config.yaml
hidden_size: 320
num_attention_heads: 5
num_key_value_heads: 5
norm_place: "pre"
init_std_o: 0.0
init_std_down: 0.0
max_grad_norm: 2.0
batch_tokens: 131072
train_tokens: 360200000
max_steps: 2749
Each number is 128 + 32 x the weight over its row's rms, rounded and kept within 0 to 255. Layers, rows and columns count from 0. The size above them is the row's rms in percent of the matrix's.

# layer 8 attention output (transposed), 320x320, rms 0.0866, rows 164-191, columns 40-79
size [113 105 106 109 107 107 111 103 109  98 105 110 118 117 100 114 104 119 110 105 112 106 104 104 106 107 102 110]
[[136  50 183 143 132 120 147 132 129 142  65 104 139 136 111  95  94 143  86 133 119 131  95 150 157 134 115 196 122 106  72 191 109 127 125  89 128 163 155 142]
 [160 106 149 158 179 116 136 215 176  82 115 136 156 141 113 178 126 162 147 115 173 106 154 147 128  68  87  81 108 220  93 106  99 159 152 120 153  97  73 129]
 [ 82 157 146 172 130 147 169 117 156 138  97 110 182 126 123 113 179  78 180 195 114 125 131 147 110 137 175 112  88  73 177 102 124 120 122  79  87 171 137 125]
 [101 190 223 111  91 106 126 185 149 128 148 151 138 176 152 121 118  48 159  82 133  65 103 138 149 164 122 106 151 105 154 139  24 126 109 132 118  59 109 171]
 [ 88 142 139 155 187  94 164 146  59 157 127 151  90 141 126 134 126 139 137 150  72 111 114  86  71 141 166  98 114 168 107 113 132 115 127 106 143 177 131 148]
 [ 54 117 119  86 119  53 136 199 131 126 186 119 153 135 174 103 105 156 112 117 171 110  80 179 126  83 161 118 162 121 164 158 160 148 133  57 170 152 100  43]
 [136 138 146 180  63 149 152 126 112 182 129 150 108 111 138 159 181 203 122 113 175 195 179  80 122  88 124  80 163 152  60 101 154 137 140 191  56 129 127 153]
 [ 76 112 118 163 154 156 136 158 128 141  96 127 129  78  88 136 106 148  41 109 123  88 131 100 171  99 104 192  64 132  61 100 180 121 121 132 159 159 131 145]
 [ 46 147  62 118  54 114 152 147 102 118 133 142 106 149 116 170  96 128 112  98 168 195 107 152 163 149  73 147  70 127 146 119 154 105 154 159 157  92 101 175]
 [187  95  71 153 176 131  98  85 123 147 130  88 141  88 154 138 201 134 170 116 145 146  91 161 137  95 126 124  73 155 110  91  66 108  92 136  86 142 103 148]
 [ 98 107 109 181 146 120  82 101 146 124 101 153 131 196 100 115 139 108 147 160  92  87 146  85 122 116  74 130  89 198 126 135 113  99 110 125 159 133  72 108]
 [142 156 110 149  58 131  45 112 167 117 141 132 158  81  85 134 130 105 122  49 116 113 139 123 135 136 123 166 163 169 138 163 109 117 115 142 132 143 129 159]
 [120 170 170 172  81 117 153 117 141 120 108 142 107 171 128  89 120 193 143 140 157 100 132 131  82 143 138 128 167 135  76 158 159 144 119 121 126 180 173 178]
 [162 128 156 153 139 123 145 144 114 143 106 164 124 110 133 131  52 143 165 103 196 156 192  85 159 110 145 138 165 154 134 122 108 114 114  91  98  80 104 137]
 [119 172 111 124 147  99  93 112 132 129 164 141 163 139  89 122 195 155 137 171  94 103  32  91 124  98  78 154 151 132 103 108 138 114 176 119 137 138 130 102]
 [110 158 135 164 149 159 117 146 139 100 149 194 149 156  85 122 104 186 156 114 144 121 103 105 154  68 151 125  90 126 125 124  85  79 153 128 161 137 128 126]
 [189  66 139  80 174 109 136 138 163 127 110  69 140 201  89 126  90  76 120 162 141 138 166 136 104  91 112  75 135  64 118 162 133 160 129 137 105 190 107 155]
 [115 180 145 123 152 188 159  76 102 105 127 191 126 185  91 143 138 134 125 104 141 148 151  93 129 135  96 140 106 105 146 113 144 168 168  98 146 155  95 111]
 [108 149 161  83 126 185 124  79 110 110 177 174 162 155 152 143 146 193  82 114 148 104  97 126 164 142  99  92 140 144  96 162 126 150 161 144 143 173  97 190]
 [132 135 110 180 127 187  90 126 106 135 166 152  93 127 140 108  63 106  85 144 133 117 158 119 191 143 169  97 147 105 135 144  87 129 152 126 115 166  96 118]
 [120 140 159 124 154 185 120 138  80 126  95 115 139 162 138 126 167 153 145  55 126  77  42 139 182  44 118 138 169 157  99 116  96 116 140  85 130  87 103 104]
 [166 144 129 204  89 171  96 111 122 146 157  99 141  77 138  95 176 114  54 123 122 167 217 126 142 142 105 133  74 101 115 118 132  86 116  81 101 103 108 100]
 [151 119 157 160 152 108 204  92 153 104 205 115 134 119  91 153 111 116 175 137 160  95 143 120 152 178  81 145 162 104 146  73  66  74  87 150 191 175 104 127]
 [107 127 110 151 170  86 128 116  86 151 175 152 181 129 165 188 152 108  75 128 157 180 144 140 180 121 182 137 139 114  71 150 125 101  91 144 122 129 138 108]
 [118 135 129 104 162 111  98 102 142 107 123 158 169 160 110 166 109 135 141 155 141 126 138 153 141 117 128 142 137 149 155 107 127 160 127 143  87 121  78  99]
 [131 125 140 118 133 133 113  91 164  96 151 153 125 152  64 123 151  77 103  96 162 154 184  95 152  74 143 157 130  85 158  81  87 139 141 199 128 106 112 152]
 [120 175  73 121 107 131 124  94 135 151 137 108 112 145 122  97 156  97 105  97 148 124 170 166 155 109 151 130 110 100 144  57  92 145 103 138 154  97 128 150]
 [ 88 161  96 148 169 152 207 115 143 196 125 113 131 101 111 151 114 128 129 121 124 130 143 188 148 130 135  95 114  84 111 110 128 167 119 182 128 113 126 153]]
# layer 8 attention value, 320x320, rms 0.0932, rows 165-191, columns 40-79
size [108 108 115 110 107 115 103 112  99 102 110 122 126 100 118 104 117 113 102 118 109 107 101 108 107 108 114]
[[103 191 149 142 168 134 134 208 106  63 152 171  85 105 152  98 128 159 161 148  90 138 129 149  98 119 102  88 190 160 136 130 146 139 165 115 174 172 105 168]
 [117 146 109 126 138 153 105  68  96 101 110  82 118 144 122 115 170  84 139 120 116  98 122 114 116 193 131  94 133  96 139 114 128 151 102  67 106 149 122 180]
 [150 139 109  80 140 161 114 144 159 154 122 147 103 158 102 115 112  99 150 165 141 172 131 171 151 176 130 119 141 122  68 128 102 112 105  48 139 124 118 162]
 [142 165 142 106 174  92  93 162  97  94  99 142 107  91 134 193  70  98 118 187  91 113 116 119  81 109 160 147 189  94 130  67 122 142  86 102 139 147 163 153]
 [ 92 107 116  90 143  96 131 146 167 116 124 167 129 110 103 147 112 134  95 179 174  87 107 149 132 132  97 100 120 158 150 124 125  95 199  76 120 199 166  64]
 [133 138 140 201  81 127 146  91  99 182 102 174  97 108 142 145 207 168 191 140 126 179 181 130 136 127  94 122 169 115 118 124 148 172 127 117 103  87  83 172]
 [115 110 138 157 129 145 123 134 160 114 168 184 142 174 113 172 123 109 172 120 113 104 120 120 166  69 120 197 129 156 162 151 145 111 155 155 118 102  85 130]
 [115 101  89 179  97 124 130 110  84 101 153 181 108 175 141 122 154  98 134 141 184 128 108 153 146 122 111  70  95 126 118 104 160  67  98 154 142 126 156  81]
 [205  87  80 118 112 126 127  83 146 142 136  71 150 100 138 133 108 149 157 148 102 130  97 155 139 136  98 156 119 128 129 146 125 112 127 186  70  96 162 147]
 [180 192 177  60 128 111 141 114 116 113 126 178 102 117 133 161 103 116 151 127 105  84 133  99 146  91 131 160 104 112 130  84  88  99 125 105 168 153 139 124]
 [134 109 121 124 102  75 182 139 131 167 126 124 129 130  57 131  78  73 205 125  96  69  75 142 113 107  91 166 117  91 134 162 109 117  70 137  89 124 119 108]
 [ 88 119 135 139 100 169 146 151 137 100  91 155  21 138 131 172  83 218  93 135 142 173 136 126 125 151 114 116 102 154 160 135 116 114  61 151 188 148 162 140]
 [161  94 168 168 118 116 207  88  76 116 189 140 134 116 133 107  77 110 142 135 157 107 101 137 142 128 119 125  95 137 149 136 106 152 136 122 111  92  76 120]
 [ 45 153 142 145 169 124  96  88 154 100 181 144 109 124 178 119 211 138 162 172  86  98 125 130 105  71 133 198  98 108  84 128 162  87 145 134  92  90 141 115]
 [ 38 121 134 141 125 113 138 101 144 101 102 163 148 154  87 121  98 168 135 179 135  70 109 155 157  97 152 146  73  96 113 106 179 169  75  84 178 164 133 102]
 [127  93 153 146 166 103 141 174 140 132 127 121  78 120 140 180  78 189 172  93 134 124 121 132 141 191 132  99 125 117 184  35 151 150 136 143 107 207 137 154]
 [139 177 180 106 148 107  97  81 132 122 137 146  99 170 105 152 120 144 125 103 166 125 105  92 119  90 142  68 153 162 122 120 135 184 176 164 164 166 130  59]
 [ 91 103 178  83 126 129 138  97 140 110 179 132 150 165 163 167  90  93 101 154 186 125  98 184 125 129 156 124 116 178 158 126 124 127 141  79 115  60 128  91]
 [137 122  51 161  42 127  87 122 119  97 129 103 125 122 171 122  71  94  95 166 108 191 149  99 146 120  99 109  98 136 151 126 104 116  88  91 105 166  64  83]
 [ 92 128 129 132 136 162 144 143  41 142 116 181 160 169 150 171 122 129 117 139 157 120 109 144 154  37 142 127 146 160 121 130  72 166 193 151 147  93  79  95]
 [168 165 117 134  75 164 133 103 163 134 171 123 120 165  89 137 133 135 131 156 139 141 137 179 173  67 103 135 111 114 181 103  82 158 125 162  71  99 177  94]
 [113 145 145  96 141 101 133 156 197  94 114 111  83  92 135 136  42 185 154 164 118 144 128 154 213 189  73 145 107 140 149 119 125 171  94 108 167 146 115 171]
 [ 97 127 143 144 149 155 161 117  62 181 171 139 170  92 148 150 130 142 125 178 141 104  69 102 150 106 115  80 117 108  87 138 129 140 103 148  83 115  88 101]
 [132  96 154 164 156 110 124 144 133 125 107 125 174 131 127 102  99 132 157  76 149 135 133 143 155 131 130 119 160 151 100 145 105 154 123 196 111 143 116 113]
 [124  85  85 172  91 135 162 107 130 120 158 158 180 151 144  62 170 117 100  90 141  93 125 112 174 145 133 171  57 114 147 102 107  73 158 165 110 112 113 104]
 [132 127  32  97  93 127 120 116 163  85 159 157  82 176 113 145 161  82 147 136 162 150 178 159 172 165 148 104  99 143 159 142 121 137 112 171 138 145 137  48]
 [128 130  44 114 144 157  97 132 106 148 125 130 143 139 126 132 140  84 143 127  98 153 191 164 125 177 113 137  85 141  93 139  56  81 105 124 147  71 144 120]]
# layer 8 attention query, 320x320, rms 0.0778, rows 192-245, columns 40-79
size [ 88  89  81  81  85  93  88  88  84  92  92  92  94  98 110  96 101 106 102 116 111 120 119 120 122 110 110 128 118 121 114 118  86  82  87  91  87  86  83  90  84  91  87 101  99  99 104  92  96 109 108 110 119 112]
[[141 162  63 132 177 129  40 145  71 176 120  92 167 167 157 115 153 104  83  64  96 202 195 194 155  72  86 124 144 107 145 111 138 143 113 177  88 110 141 154]
 [126  84 114 133 134 131  86 132 105 109 119 158 133 122 182 135 171 113 118 167 131 118 123  81 196  96  90 135  95  66 129 143 114 152 130  96 150 127  65 124]
 [133 123 161  68 105 131  65  95 112 137 128 134  91 145 132 124 163  78 105 127  93 145  93  93 140 102 132 137  45 136 155 141 142 132 204 105 121  87  69 108]
 [154  67 138 105 146  92  99 113 138 119 123 110 103 150 120  94 157 118 102 114 171 107 163 138 161 125 115  90 124 149 105 154  90 155 142 122 127 130  89 196]
 [122 119 124 150 115 104  28 136 183 162 147 141 125 109 210 191  85 111 165 100 148  77  86 142 126 115  82 170 159 112 111 167 155 139 132  90  86 156 127 181]
 [156  94  66 116 167  93  96  94 154 116 177 110 140  84 127 102 129 146 123 118  96  63 145 116 128 101 150 142 131 128  62 105  89 120 154 169 132 124 155 189]
 [114 142 109 165 108 146 147  74 161 146 137 118 153  91 157 166  90 124 173 195 110 117 129  79 167 173 186 183 128  87 120 126 116 134 182 122 174 134 114 153]
 [151 187 117  95  76  98  61 114 128 102  77 132 156 119  67 134  96 176 137 108  95 129  98 131 124 185  69 119 107 156 154 186 122  68 147 154 142 132 128 207]
 [ 67 110  94 171 189  86 161 168 123  87 147 112 121 162  84 108 120  88 118 151 133 114  76  95 103 168 101 116 121 152 107 111  80 129 121 137  76 157 133 156]
 [160 100 127 102 112  80 175 194 121 110 153 163 107 202  79 127 165 104 137  93 141  96 167 159 158  89 134 119  93 132 142 129 138 167 152 180 147 139 180  65]
 [ 95 172  86  97 168 133 112 162  98  98  98 130 103 138  99 117 162 146 105 158 140 186 112 126 114 131 142  71  90 165 121 138 116 105 165 131 132  82 147 140]
 [179  93  97 199 124 163  95 100  85 124 105 130 143  98 159  82  77 188 120 194 129 117 157 136  42  95 168 124  97 122 112 124  99 120 137 113 141 135 153 166]
 [ 92 130 148 111 123 171 231 121  90 148 140 126 109 116 177 106 179  94 171 188 177  88 133 153 136 103  88 145 180  90 108 119 110 131 136  99 111 150 119 117]
 [ 73 177 132 176  99 159 180 132 129 184 123 160 146 122 189 155 181 167 168 142 109 141 161 108 160  74 127 163 110 150 159  91 138 100  89 125 128 139  99 191]
 [127 165 133 117 125 136 148 202  97 128 170 119 218 153  60 109 127 145 216 164 136 127 158 146 150 115 187 151 140 115 169 119 154 123  44 128 147 178 139 127]
 [159 101 140 137 104 127  52 133 195 155  94  90 110 113 178 142  27 144 142 159 132 182 179 155 141 135 149 143  87 131 115 174 163  85  91 138 157 145 136 178]
 [153 139 142  81  88 153 128 135 146 127  79 105 178 112 107 116 150 190 130 160 110 123 138 130 105  76 146 110  80 112 180 135  87 197 114 125 113 149 215  88]
 [138 143 212  82 121 154 152 130 167 104 160 142 119 130  68 110 121 115 135  73 148 108 206 143  67  71 127 150  58 122 168 134 103 144 144  52 113 104  87 126]
 [ 79  88 144 124 108 107 123 190  69 121 117 184 141 163 145 164 118 162 148  64 129 130 122 158 173 104 222 151 134  84 113 125 212  74  97 109  93 159 151 118]
 [142 149 153  53 154 151 138 108  97 151 155 139 132 176 113 167 197  87 194 150  95  78 146  70 100  58 117 186 115 158  92 141 137 179 131 115 117 147 150 108]
 [101 128 193 127 154 122 146 146  52 106 121 178 138 137 164 148  66 170 122 143 142 111 123 124  73 136 131 161  65 135  90 130 130  88  93  69 130  93 153 119]
 [133 124 141 141 137 136 116 146 142 116 126 149 143 130 140 176 170 124 135 165 118 109 124 142 148 104 174 185 127 135 123 135 149 135 129 135 108 134  99 123]
 [173 103 115 115 177 117 184 129 113 113 229 188 149 132  94 130 114 100  89 134 149 108 161 128 114 119  92  57  64 135 110 126 146  66  85 158 103 140 230 129]
 [145 160 105 133 133 138 126 121  81 145 139  95 172 146 112  99 123 117 148 126 130 130 125 119 131 177 150 158  63 144 157 150  95 126 182 143  91 131 123 143]
 [123 114 113 104 159 199 143 155 110 163  72 155 127 138 131 135 133 127  98  79 191 175  87 139 140 108 126 122  63 139 181 176 102 161 158 114  82 137 131 161]
 [128 147 154 128 193  86 155 164 127 142 115 116 125 140 112 124 169 122 128 140  97  96 129 157 125 143 154 127 110 228 160 148 116  97 122  93 156 103  94 119]
 [124  73  98 157 147  54  95 129 125 190 140 131 138 115 139 108 152 153 108 104 226 172 133 163 165 140 119 188 102  88 144 126 134 100 135 111 153 100 139 110]
 [117 171 100 103 102 127 124 140  30 187 117 127  85 146 152 122 122 144  82 140 100 144 150 109 130 137 157 173 161 111 102 119 124 146 123 104 132 138 135  86]
 [150 105 167 103 110 151 129 142 214 144 112 148  73  99  49 120  92  97 136 166 134 110 104 122 130 101 128 127 104 182 148 154 130 124 105 136 102 113 182 114]
 [ 82  91 169 113 150  83 171  87 166 181 172 146  97 129 152  94  87  91 124 136  96 133 101 161 134 149  64 141  75 100 125 152 125 123 214 105 138 179 184 124]
 [139 109  92 169 123 162 132 129 117 150 160 163 141  89  69 117 155  67 159 105 102 164 112 123 109 131 125 121 154 129 127 105 107 122  84 115 132 109 121 207]
 [141 153  87 152 119 130  83 166  86  85 116 115 145 148 174 153 104 127 173 114 166  85  61 153 158 151 150 113 130 160  83 142 138 107 132 101  91 126 109 116]
 [ 67 141 109 119  98 108  96 140 178 150 136 102 146 127  77  88 161  98 146 164 149 129  98 161 110 147 166 134 101 133 149 208  97 101 196 148 132 126 172 122]
 [159 126 114 160 135  87  31 186 117  99 150  92  96 170 139  84 150 104 138 129 120 122 129 147 107  85  99 109 150  96 142 139 125 107 111 181 102 118 143 167]
 [144  94 199 157 140 137  75 115 176 164 101 100 193 156 203 127 100 143  97  92 136  89  97 153 126  46 129 101 165 139  99  96 166 154 144 161 137 115 148  89]
 [ 80  90 161 135 152 135  73 110 209 160 157  91 161 113 173 146  84 116 153 117 145  91 101 121 132 130 142 122 147 163  87 130 173 143  81 135 119 154  94  86]
 [116  63 125 106 105 124 153 173 156 112 107 110 151 150 161 168 117 135  96 108 134 101 136 105 120 148 130  65 145 136 116 163 144  79 175 160  76 121 128 127]
 [148  99 126 109 136 123 113 140 225 100 102 128 186  97 121 160 118  92 128 104 143 127 124 112 154 184 168 157 103 160 144 184 123 125 141 191  72 200 125 150]
 [176  86 145 171 112 112 189 135 158 105 158 139 107 124 121 164 113 121  99 162 140 114 171 149  79 151 100 162 205 115  80 120 124 168 173 152 102 169 151 167]
 [107 156 201  81 142 104 143 120 162 134 111 114 109 111 190 143 169 113 129 138 121 141  84 113  94  66  96 145 103 116 115 142 118 121 119 114 113 124 120 138]
 [159  88 149 124 162 147 129 154 104 150 107 118 116 118 109 147 108  72 130 115 138 143  88 146 117  86 103 121 152 114 138  86  99 144  50 138 131 120 193 152]
 [ 78 124 107 133 232 104 112  86 103 135  71 105 112 150 131 158 169  77 163 162 107 155 137 142  93 195 122 143 121 209 146 120 119 212 150 165 120 111  77 173]
 [ 67 159  88  70 132 141 165 126 144 131 134 126 154 140 155 171  89 175 165 111  90  86 106 174 131  75 143 143 147  84 155 135  98 123 150  96 121 102  81  94]
 [105 126 106 158 166 122 117 164 111  90 139 119 122 198 103 137 151 168  90 124  77 170 124 127 136 165  68 112 158 118 131 141  93 162 126 198 101 117 143 119]
 [165 114 131 174 101 136  91  95 116 107 105  97 129 121 164 125 142 118 149 170 121  94 191 132 113 128  79 141 114 124 155 127 110 154 142  83 189  99 123 168]
 [137 124  97 167 107 171  94  98 124 144 130 127 155 158 175  93  95  88 120 129 152 111 143  57 124 110 122 114  84 139 149 156  51 155  93 134 153 143 172 154]
 [128 182 128 168 161 167  90 149  88 106 103 164  90 191  68 147 129 159 148 165 158 177  93 195 133 122 169 124 148 188  81 169 136 131 125  85 134 118 122  57]
 [162  87 133 134 109  83 170 119 205 169 106 135 137  86 130 159 223 170 154 115 110 129 101 146  91 134 108 128 133 162 121  89 169 140  95 149  96 127 150 112]
 [187 116  42 162  88  80  91  75 195 129  95 217  99 116 160  78 113 115 109 135 136 138 146 141 102  66 132 109 114 164 197 102 144 199  87 133 133  80 117 132]
 [112 126  99 169 147 141 113 120 172 150 135 124 129 131 128 166 126 129 143 158 146 195 139 119 152  78 147 119  80 112  98 157 131 150 103 129 143 115  94 139]
 [137 140 111 143 135  98  77 117 178 150 132  89 135 206  82 132 154 140  80 109  72 148  91 149 146 129 122  97 173 129  89 164  69  77 133 117 108 146 114 158]
 [151 153  60 113  87 102 117  86 116 121 141 156  11 105 109 166  97 155 138 128 116 128 122  89 140 122 181  73  62 124 128  90 198  70  81 124 134 133 135 139]
 [115 136 119 190 148  85 138 149 137  71 120  92  72 115 103 108 125 112  74 136 159  78 123  86 114 105 129 178 129 101 143 159 163 157 106 131 155 210 155 108]
 [101 123 128  86 119 137 154 128 152 158 158 149 106 116 156 139  83 116 189 157 122 114 144 144  69 103 137 146 131 118 111 120 215 180 155 155 108 163 101  90]]
# layer 8 attention key, 320x320, rms 0.0787, rows 192-245, columns 40-79
size [ 94  83  90  87  86  85  87  92  95 108  96  99  89  96 114  96 106 101 109 102 113 111 115 120 118 116 110 125 118 120 118 114  88  77  81  89  80  93  95  87  95  86  89  92 105 111 107  92 107 109 113 112 111 116]
[[147 108 204 135 135 132  99  95 113 131  80 164  73 164 122 169  88 100 131 142  96  97 151 182 105 121 104 193 109  61 162 106 113 152 150 137 151 118 126  82]
 [146  77 113 167 136  99 158 121  61 158 132  93 102  79 133 158 139  80  99 127 145 152 166  98  92 171 115 125 135 119 133 138 139 124 113 127 162 163 172 131]
 [101 159 102 174 158 179 113 137 119 156 119 139 139 114 174 111 147 170  68 174 117 170 139  87 127  97 104 141 140 149 121 197 124 122 146  70 102 174 172  76]
 [143 133 140 165 114 141 148 140 151 130 116 174 162  83 117 119 160 159 105 142  61  92 132  86 116 148 123 111 172 115 103 108 104 126 118 117  42 146 149 107]
 [125 103 109  56 138 131 124 119 155  93 141 181 133 143  73 126 122 142 154 122 156 141  77 154 183 146  95 160 104 149  88 164 164 121 136 105 123 152 117 113]
 [202 115 102 108  97 171 112  73 173 123 140 181 134 157 116 113 105 111  96 128 104  92  83 143 142  92 146  93 157 151 133 150 138 102 121  74 178 112 182 121]
 [103 162 144 118  97 163 104 104 124  89 132 134 146 124  88 126  83  88 164  83 165 155 120 117 157 133 156 129 108 159  87 158 136 130 102 125 140 106 112 144]
 [113  95  45 133  79 140  70 149 146 103 196 122 168 117 148 149  98 116 155 118 114 131 166 185 111 110 158 126 114 136 178 108 112 136 169  91 121 122 154 111]
 [115 166 184 127  47 153 123 171  76 112 144 133 106 139 141 147 105 170 137 163 115 127 159 199 125 162 128 166 167 116 190 139  86 133 149 125  60 112 103  71]
 [160 123 119 160 125 155 114 136 175 166 116  81 139 111  73 140 176 136 146  88 128 135 139 149 121 182 120 137 163 126 136 132  99 152 107  94 150 137  88 154]
 [148 105 114 152 147 135 140 119  75 113 155 172 151 146  40 155 141  85 166 216 165 151 120 143 115 143 129 128  98 118 149 111 159 116 179 120 104 175 126 133]
 [153 107 152 138 154 119 121 149 202 140 119 138 177 140  53 118 127 100 143 106 174 115  80 117 141 101 110 125  60 116 121  91 116 110 100 131 169 152 117 135]
 [102  76 138 119 155 133 178 127 140 130 130  32 105 128 200 126 116 108 179  56  74 110 116 153 177  96 138 102  90  31 111 125 148 154 113 113  60  98 124 174]
 [131 156 112  57 196 166  89 114 114  77 131 100 127 148 155 145 112 124 119 185  84 127  98 174  33 135 170 145 179  84  71 142 136 124 112 162 160 106 169  75]
 [ 88 123 104 150 111 115 103 171 137 149 121 126 129 133  61 167 178 140  87 192  84 118 158 203 133  85  72 111 149 139 130 187 113  94 125 151 106 155 100 155]
 [128 147 169 124 198 165 132 140 122 155  89 168 130 161  85 210  98 111 133 146 143 145  87 150  95 204 102 169 103 174 160 146 143  92 111 148 133 119 181  48]
 [139  94 124 144  69 127 162 117  45 112 137 132 162  97 125  85 132 183 152 157 126 145  59  97 152 209 175  98 144  86 135 117 114 117  77 152 171 119 111 143]
 [166  83 113  74 107 142 107 129 119  98 156  95 121 127 181 177 147 151 181 106  95 108 175  76 126 115 117 141 242 117 139 147 178 171 113 133 133  95 130 132]
 [ 68 156 108 114 117  76 142 122 164 124 150 158 120 118   0 123 152 120 121 125 161  56 140 124 133  90 154 184 100 118  95 112 120 122 123 165 169 195 166 124]
 [ 85 103 122 103 185 129  95 175  82  53  92  96 171 171 135 123 173 136 109 110 106 163 109  88 162  86 162 142 200 147 113 172 112 115  80 113 120  63 171 127]
 [142 155 106 174 149 138 108 163 146 141 134 170 156 102 137 164  78 176 110 145 121 118 100 154 120  55 157  99 107 131  80 168 123  49 167  80 113 116 190  70]
 [132 167 132  98  96 115 108 136  53 128 151 100 154  97  69 108 127 166 210 159 126 141 103 136 130 103 161 170 128 151 112 132  95 141 130 127  92 115 134 154]
 [ 84 209 139  94 114 105  99 112 123  77 116 133 141 109  81 122 146 130 101 128  69 101 142 181 148 121 120 108 134 121 189 145 177  94 135 100 104 155 157 158]
 [156 160 123 152 106 139 129 151 109 135 165 110 192 147  87 135 154 122 151 180 138 105 164 105  98 114 144 104  47 122  81 114 109 155 102 118 100 121 168 157]
 [ 78 141 141  87 157 154 109 180 153 146 104 201 102 130 120 103 132 128  55  99 128 186 123 116 150 116 125 108  83  96 113 170  49 131 128 108 144  74 124 162]
 [149 119 119 186 157 128 110 238 169 105 130 120  61 170 105 141 163 160 129 184  85 129 141 160 130 163 156 128  87 158 157 153  76 140 170 113 196 168 122 163]
 [132 149 105 119  72 131 127 113 155 183  60 137 166 116 126 129 111  82 118  91 136 100  96 194 133 124 104 130 162  91 122 130 107 102 121 123  96  96 140 131]
 [120 161 121 100  75 113 104 128  86  99  98 112 126  99  89  92 148 132 101  93 149 115 155 122  72 148 175 166  70  69  92 142 146 149 153  97 103 149 121 133]
 [149  94 115 114 112 148 134 145 204 194  76  96 107 109 100 115  88 139 110 119  89  98 117 139 142  84 108 126  93 168 157 138 170  86  93 121 115 162 163  75]
 [126  86 140 121 147  97 164  84  85 188 170 164 115  81 194 143  98  67  96 117  93 120  94 155 134 142  50 139 179  74 151 151 173 140 176 141 135 110  92 109]
 [139 117 110 143 123 129  80 144 142 159 109 151  99  82 118 116 124 115 126 138 107 152 139 122 103  99 171 112  96 168  83 120  86 124 117 152  56  69 123 149]
 [ 84 141 125  90 164 126 105 195 148 125 146  58 169 161 180 155  82 153 156  97 205 122 135 118 153 106 166 126 145 116  99 130 136 120 117 120 127 104 107 135]
 [141  82 146 122 154 148  85 184 144 119 127 127 177 135  69 184 103 115 101 132 117  63 149 113 150 173 126 118 115 164 169  76 162 164 124 110 141 148 133 133]
 [ 44 133  56 136  84  97 101 110 107 146 106 146  55 123 128 106 130 146 166 156 169 155 196 180  92 150 140 124 129 163 155 168 133 120 101 114 148 133  91  96]
 [137 109  70 111  81 171  64 124 148 139 127 170 155 154 127  96 112 147 128 140 156 144 134  93 136 107 144  81 174 117 137 117 114 188  86 110 136 175 153 145]
 [151 130 140 175  64 103 152 151  84 151 172 137 102 153 138 126 201  62 107 123 124  90 119 146 153 131 171 114 202 111 154 132  86  84 135 102 103 164 157 174]
 [ 99 166 161 180 120 100 134  97 142 140 117 151 143 142 146  93 128 168 138 151 134 136  76 130 168 142 143 143 113 102 121  98  72 126 131 161 123 116 106 170]
 [147 129 141 128 120 139 162 184 131 138 131 152 140  67 116 100 223 146 172  95 130  93 119 158 119 139  39  73 205 121 158 149 121  83 130 111 145  66 146 111]
 [128 102 158 171 148  89 176 150 132 131 105 179  85 125 187  87 146 129 143 110 138  74 104 106 132 103  59  97 130 141 110 126 189  96  78 100 151 137 121 161]
 [126 130 172 183 162 132 102 114 148  90 164 115  93 137 101 102 119 129 142 175 121  80 107 135 132 109 146  71 113  93  93 185 169 103 152 157  83 105  93 160]
 [151 123  83 143 133 123 146 102 192  93  94  97 125 118 183 117 160 108 137 130  50 123  94 130 161 161  86 151  75 161 114 123  91 124 158 103 119 152 127 111]
 [114 110 132 114  36 142 111 120 120  92 105 122 108 123 159 128 134 149 127 124 126  99 131 114 124  81 164 191 138 129 135 149 209 191  95 119 116 149 128  96]
 [101 106  99 142 182  66 125 148  98 132 153 123  84 104 151 108 114 157 135 100 200 161  85  54 127  93 121 159 108 142  88 151 157  99 124  97 131 122 118 124]
 [106 112 157 152 121 124 107 152 151 130 164 133 149 153 159  94  83 151 115 187 115 153 190 165 159 133 161  86 149 174 138 164 136  78 156 131  85 153 157 165]
 [ 91  93 128 160 168 105 124 103 132 109  32 119 102 159 183 136 118 135 119 122 123  99  83  88 128 131 158  96  94 125 115 103  79  62 144 154  35 103 125 149]
 [174 169 152 168 127 129 148 128 130 174 153  97  90 130 113  98 180 154 115 132 193 149  77 139 183 112 101 129 164 106 140 136 199  95 166 138 111 103  59 140]
 [130 155 111 152 147 130  96 137 116 173 179 127 121 108 120  68 115 165 119 175 153 152 139 116 136  88 199 128 146 113 117 104  36 122 123  97 158 126 174 138]
 [140 130 179 159 133 173 194 159 135 146 141 155  76 115  77  83 161  68 160 119 178 167 123 182 125 127 176 134 114 145 102  99 153 113 131 147 178 161 105 135]
 [138 184 107 115  82 120 115 128 113 128 156 110  78 130 152  88 186  66  92 106  74 149 104 155 108 140 109 135 141 183 145 108 160 121 114 158  94 123 129 145]
 [139 108 133 120 147  74 100 147 155 101 139 145 128 171 110  65 129 137 132 132 163 112 142  87 109 130 207 121  57  83 146 143 102 158 133 140 142 156 180 165]
 [171 139  97 106  95 111 126 147 153 162 154 141  97 148 151 147 121 157  77 128 148 109 193 201 146 132 176 110 168 189 102 113 116 112 136 101  72 143 142 100]
 [151 123  82 110 118 127  99 150 151  89 152 200 110 130 123  86  86 138  88 111 145 128 107  54 167 128 136 158 102 141  65 105 139  79 148 113 126  93 124 144]
 [130 139 121 131 105 109 132 119 112 145 150 102  81  82 111 143 112 116  89 163 176  82 147 108 126 124 133 177  74 114 109 136 116 133  90  89 136 136 146 151]
 [105 121 146  80 158 145 108  96 100 141 137  65 106 121 125  96 128  82 174 146 139 116  96 143 112  65 104 120 125 137 111 137 135 107 162 175 138 114  83 158]]